From a checkpoint of a small transformer trained on Wikipedia: 2 heads of 32 (1 for keys and values).
Each number is 50 + 10 x the weight over the matrix's rms, rounded and kept within 0 to 99. Layers, rows and columns count from 0.

# gate: layer 2 MLP gate, 192x64, rms 0.0838, rows 50-66, columns 0-63
# up: layer 2 MLP up, 192x64, rms 0.0831, rows 50-65, columns 0-63
# down: layer 2 MLP down (transposed), 192x64, rms 0.0836, rows 50-65, columns 0-63
gate50:51 49 50 59 76 43 68 42 42 52 49 43 61 52 44 43 55 59 61 59 62 44 67 33 54 56 34 54 46 57 74 46 58 61 44 43 41 67 37 57 45 38 59 57 53 50 52 58 60 41 65 39 59 48 50 60 35 55 71 39 62 41 59 57
up50:35 71 39 54 41 51 41 55 45 55 49 57 61 51 62 53 47 47 45 40 57 39 31 58 63 54 54 46 32 41 48 53 46 45 59 56 43 50 33 55 48 44 32 31 37 49 58 54 38 70 42 48 57 35 44 52 43 44 35 57 56 54 51 63
down50:65 47 55 32 49 59 34 46 54 84 49 44 31 39 29 42 45 48 40 48 60 79 53 43 62 45 48 53 48 56 39 64 45 58 38 53 50 48 56 62 52 41 46 58 41 59 54 43 35 51 54 53 51 41 41 45 53 73 44 55 44 57 48 54
gate51:42 60 47 58 53 57 54 56 51 78 49 49 53 46 47 54 47 49 46 56 54 54 45 45 32 53 59 43 40 63 52 57 44 52 53 60 41 56 47 55 56 52 36 42 42 44 47 58 37 56 74 45 44 47 43 59 63 44 55 44 43 52 31 53
up51:44 59 42 60 59 47 67 49 29 53 63 46 25 41 63 45 54 43 40 47 40 58 45 49 56 40 44 37 53 47 57 58 49 49 45 63 66 27 58 49 56 39 48 45 50 49 43 48 43 45 55 49 47 62 52 62 61 42 41 56 49 41 48 58
down51:48 36 54 50 39 54 44 61 39 35 40 48 63 57 44 53 49 43 62 27 58 44 60 52 33 53 37 45 50 49 50 47 58 49 36 40 50 42 51 35 43 60 57 60 48 50 73 47 42 66 56 49 41 46 45 50 53 59 48 65 48 56 42 29
gate52:42 56 62 39 46 47 43 45 42 45 56 51 34 50 56 54 28 33 46 52 33 61 59 56 60 42 54 57 32 60 52 28 52 52 54 62 72 54 56 52 48 44 53 65 46 60 41 56 49 44 36 46 70 48 54 58 58 62 40 43 55 49 58 42
up52:59 52 42 45 48 52 79 61 54 53 45 55 67 38 36 48 47 65 57 46 58 31 35 43 41 49 57 58 47 36 45 59 31 40 48 38 33 53 44 50 58 56 47 38 46 37 57 38 57 64 57 55 30 53 38 35 38 43 56 63 51 42 47 49
down52:34 51 53 52 47 73 72 51 69 49 47 41 40 55 49 45 44 37 70 51 44 20 50 62 43 38 58 56 44 50 60 58 57 38 49 51 34 59 53 63 62 55 48 43 58 57 46 41 65 41 58 57 36 39 45 52 56 57 59 42 48 32 40 48
gate53:46 48 41 55 56 60 48 58 65 46 53 73 48 55 61 39 62 52 56 70 46 45 51 74 36 30 51 44 30 43 54 42 60 27 56 44 72 51 48 51 51 47 51 51 40 37 49 36 64 40 21 37 60 43 60 66 38 44 55 53 59 37 40 37
up53:61 37 48 57 61 73 54 45 51 56 35 31 43 47 49 55 53 31 44 23 58 70 65 63 63 60 50 45 60 28 39 48 51 64 45 53 38 38 45 55 55 46 34 54 53 66 53 49 40 47 61 62 43 41 36 43 42 29 53 53 60 35 57 46
down53:57 62 47 34 55 55 41 50 48 53 42 38 46 44 41 43 35 58 45 45 52 50 38 51 62 55 42 43 47 34 53 45 55 65 44 56 46 56 54 32 63 51 38 59 65 49 56 66 29 57 74 61 28 67 44 54 52 38 59 44 45 40 49 57
gate54:39 62 32 48 43 63 61 49 75 53 61 52 45 57 54 46 45 50 57 49 53 50 34 58 56 53 53 45 72 52 55 66 51 61 53 70 37 67 47 60 49 54 65 64 56 44 46 47 65 59 50 35 59 43 74 44 50 41 59 52 57 50 44 64
up54:46 48 25 49 45 53 59 68 58 82 52 34 50 51 58 47 72 51 54 44 70 55 48 63 55 43 63 48 52 45 52 47 51 40 37 58 26 67 47 37 60 36 41 51 37 58 39 47 62 42 46 55 72 42 44 54 67 57 46 45 53 40 49 41
down54:52 46 34 42 58 45 45 59 48 70 57 31 57 44 45 64 61 39 64 48 51 43 34 68 34 41 47 47 66 40 45 38 38 45 31 43 43 51 50 53 49 45 43 55 52 46 45 66 56 59 53 58 67 50 55 61 77 66 50 61 49 33 42 53
gate55:46 31 53 33 53 55 46 59 51 42 52 35 49 69 51 48 57 67 67 56 64 54 54 56 42 50 35 41 67 44 57 64 55 38 57 52 58 51 54 50 61 52 43 72 62 47 57 50 48 53 46 63 50 64 49 60 44 56 39 46 55 63 47 40
up55:50 54 57 40 50 60 53 55 57 46 38 50 73 39 37 63 49 41 44 43 51 60 46 44 48 48 53 49 62 49 57 37 46 52 45 48 45 63 56 52 35 55 35 40 57 61 63 46 41 63 29 51 65 50 57 51 47 62 44 56 27 63 39 55
down55:45 57 32 45 55 45 51 40 48 53 47 54 59 54 45 47 49 45 44 46 65 62 46 46 32 58 50 35 41 33 61 42 40 48 52 43 62 50 56 60 37 43 45 41 47 45 49 49 38 55 68 50 65 47 44 57 39 66 55 56 43 61 50 49
gate56:54 38 40 29 57 53 43 42 52 39 27 63 42 56 63 56 45 51 77 56 53 46 57 40 42 58 69 54 40 44 58 34 43 24 57 52 51 56 39 43 31 67 62 72 35 36 43 60 59 50 48 54 35 53 43 62 49 38 49 34 46 66 47 44
up56:43 47 60 62 44 49 49 38 26 68 60 39 48 50 54 62 48 43 50 28 46 65 40 63 40 74 53 61 54 50 25 51 50 44 70 57 42 48 58 42 33 51 34 59 42 57 38 40 67 57 58 46 54 42 45 50 45 44 50 52 55 43 49 53
down56:45 56 45 45 50 41 25 71 46 64 46 40 47 54 50 30 61 48 40 48 73 56 41 52 60 68 51 58 53 48 63 47 28 50 47 47 52 41 60 42 72 54 49 45 62 46 50 47 36 43 50 54 54 50 41 45 53 39 52 58 48 16 53 69
gate57:50 42 39 58 50 53 42 48 58 64 34 29 46 54 49 48 36 47 64 40 51 65 55 50 57 41 57 47 39 52 57 63 51 49 54 50 48 41 64 61 62 37 63 53 42 45 25 46 46 50 58 41 54 39 56 30 34 43 45 54 63 28 65 48
up57:56 52 55 42 48 55 53 47 42 38 57 55 64 39 48 56 45 45 65 64 53 40 55 47 43 60 41 42 47 53 32 57 41 56 25 61 66 56 46 47 52 28 49 45 50 46 53 30 57 50 50 46 59 71 49 49 63 58 63 54 38 48 45 52
down57:52 44 54 53 36 54 55 59 65 67 40 29 59 53 51 45 51 38 37 50 61 48 55 56 55 59 41 40 59 57 55 47 61 46 37 43 50 39 50 54 46 40 39 55 64 34 29 45 48 47 65 43 68 29 57 52 44 69 48 34 67 57 69 31
gate58:60 45 40 56 68 64 54 38 49 66 39 49 59 43 44 54 52 34 43 61 53 41 63 48 48 33 56 58 52 46 53 65 56 76 56 47 54 35 44 56 52 39 56 51 51 51 67 46 71 50 61 51 44 64 47 56 32 32 62 48 42 57 57 52
up58:61 42 64 31 42 66 41 53 34 57 46 47 49 51 49 58 55 53 57 57 53 42 54 53 49 50 47 51 65 35 49 45 67 60 28 52 45 39 58 47 54 73 46 61 51 61 41 48 65 32 57 53 45 58 60 29 51 51 59 39 65 46 69 50
down58:32 52 54 48 69 45 52 60 52 42 53 32 59 51 56 44 44 43 33 47 61 48 44 45 30 52 64 54 57 63 48 44 55 37 56 52 51 43 34 62 42 37 55 47 62 42 58 52 61 49 41 57 62 52 43 41 47 39 56 50 44 43 53 25
gate59:35 46 38 48 45 49 30 44 57 31 33 51 55 54 30 40 46 68 56 46 72 31 38 67 44 58 65 62 51 70 52 49 64 59 57 63 44 49 51 64 63 38 73 61 67 61 42 53 58 68 54 60 66 49 49 69 54 40 58 38 47 82 60 55
up59:73 62 79 51 42 86 43 50 57 57 47 55 50 37 62 52 61 49 69 59 63 67 52 48 48 36 40 49 46 63 60 48 57 58 46 61 53 37 47 50 37 48 47 63 42 59 53 58 46 56 24 70 62 39 39 44 46 62 37 43 37 54 51 46
down59:50 59 61 55 48 44 39 59 60 45 52 41 62 59 23 45 45 69 37 48 33 57 39 54 59 45 51 52 45 70 50 51 71 40 44 62 38 46 56 84 61 49 42 47 51 32 50 43 41 54 44 48 69 63 40 42 74 66 45 32 53 73 66 72
gate60:49 61 52 55 37 54 38 47 50 38 43 61 37 46 43 67 53 51 59 37 62 58 54 37 49 36 48 55 56 51 25 43 30 51 48 63 60 44 48 40 42 41 43 55 47 69 46 55 55 48 59 50 49 44 57 57 50 71 65 40 64 27 57 48
up60:34 49 35 55 61 52 59 67 60 48 49 42 32 38 57 67 53 38 63 37 54 46 48 43 60 37 52 47 48 58 59 35 38 42 49 51 62 32 43 49 55 41 57 50 64 31 52 41 50 46 72 59 51 47 55 48 56 61 70 69 49 44 51 46
down60:40 42 42 62 49 38 63 59 50 55 55 59 48 48 55 37 43 18 45 33 63 47 44 62 53 56 55 74 40 50 45 52 37 59 54 51 40 75 39 41 65 49 44 60 49 63 50 49 57 47 52 32 53 45 54 48 59 67 42 42 47 52 57 49
gate61:46 49 54 76 20 51 39 44 40 52 76 43 31 43 53 65 45 41 62 52 41 50 39 50 65 55 44 52 51 38 49 66 46 43 58 38 45 38 44 39 48 40 59 46 33 53 34 47 50 49 49 69 47 51 40 63 45 54 57 54 58 60 58 38
up61:65 65 43 34 49 53 43 59 60 50 48 40 47 55 52 41 36 36 53 48 67 50 49 47 62 34 47 43 57 44 42 46 24 34 48 47 56 58 30 48 36 54 32 35 55 33 54 55 53 52 60 50 46 47 47 71 64 49 55 49 52 43 29 45
down61:65 57 38 30 52 74 31 63 45 47 45 53 63 45 42 48 50 55 62 49 53 39 52 39 47 52 60 34 37 52 57 37 44 59 62 31 57 47 43 54 35 53 29 35 53 55 61 57 56 44 47 44 71 41 34 62 44 67 43 54 56 51 41 46
gate62:46 54 29 52 63 48 31 33 56 25 48 65 51 49 50 60 49 53 41 48 57 38 42 35 44 60 61 50 55 48 60 66 42 54 51 55 47 41 44 53 44 47 58 60 69 53 66 39 41 65 65 46 44 57 57 52 50 71 68 51 51 58 45 27
up62:54 59 47 42 49 45 33 68 61 48 61 29 46 61 68 57 64 22 51 52 52 41 61 65 36 45 56 53 48 39 36 47 55 58 45 44 51 39 45 19 60 65 59 44 49 48 55 47 43 40 30 62 39 50 63 47 58 38 33 60 33 63 63 64
down62:52 55 61 43 43 50 47 39 80 60 28 40 40 57 52 54 61 43 49 47 53 44 46 37 59 62 40 61 62 45 53 37 56 52 54 55 59 69 55 64 19 44 43 39 29 35 43 39 39 50 49 49 48 42 63 38 32 61 53 49 43 38 50 54
gate63:14 45 49 48 58 60 45 56 65 38 54 58 39 61 58 41 62 48 60 49 37 56 31 40 45 65 38 56 67 49 46 64 47 53 61 39 19 68 69 50 46 42 41 49 42 27 56 49 68 46 50 63 61 44 55 48 41 37 46 44 37 55 51 48
up63:66 51 42 46 48 49 44 46 35 59 83 52 44 58 36 35 40 42 54 56 41 36 31 59 49 61 38 52 55 51 52 53 38 57 51 47 52 52 37 41 38 61 57 38 60 64 33 20 20 60 53 69 46 38 43 43 34 55 50 48 57 40 42 56
down63:58 51 34 36 60 57 64 43 60 50 64 47 47 49 63 51 39 66 42 62 49 71 29 54 46 45 34 51 59 66 58 36 54 46 27 58 41 34 47 63 33 51 53 47 49 47 61 41 61 63 43 52 49 50 39 49 55 47 41 51 43 45 45 47
gate64:47 45 32 52 63 62 55 45 51 66 41 58 39 46 65 45 47 59 65 39 46 57 37 57 53 35 31 46 58 55 49 51 64 55 60 55 59 56 46 49 35 57 45 69 38 58 59 70 52 28 57 54 53 38 64 56 41 57 45 40 59 72 56 41
up64:40 54 39 45 46 43 49 50 53 70 50 48 49 41 54 50 64 59 32 42 46 44 48 38 52 55 55 51 50 61 54 67 56 39 45 50 49 55 45 41 47 51 68 47 35 23 58 49 74 45 48 52 61 46 36 49 50 48 50 28 53 50 44 65
down64:40 48 49 51 48 64 59 75 58 58 38 55 56 53 63 52 42 42 52 48 42 45 50 47 39 52 54 62 76 59 52 53 36 58 27 55 45 63 45 48 55 44 44 51 54 53 30 64 37 43 50 45 56 53 48 40 57 40 63 46 55 35 50 29
gate65:51 57 45 46 56 61 52 41 69 69 29 38 48 47 61 39 69 55 56 50 79 64 47 58 46 44 33 57 55 74 50 63 46 57 64 53 44 42 40 42 39 58 56 30 67 27 45 53 53 38 41 49 47 55 53 42 33 42 56 43 38 40 47 61
up65:41 51 57 67 57 46 51 52 59 57 69 55 61 48 52 41 49 61 45 44 37 47 49 46 49 57 59 42 63 55 51 37 64 51 67 40 56 43 69 50 54 53 56 68 41 57 42 45 75 40 47 66 69 30 42 45 54 54 57 70 50 66 51 42
down65:45 63 43 40 39 58 68 43 47 56 49 34 47 50 54 50 53 57 55 57 47 55 58 32 55 39 54 69 55 53 45 73 73 73 33 50 36 67 53 50 36 61 45 41 56 44 48 31 35 53 52 50 45 62 32 46 51 44 57 55 60 31 55 49
gate66:61 63 56 50 46 58 50 61 65 42 65 62 57 42 57 55 54 56 65 42 59 52 60 50 30 54 59 55 57 53 36 53 65 53 44 54 45 30 42 56 56 42 64 54 59 49 42 48 57 40 45 43 32 65 35 42 70 41 65 38 64 62 47 59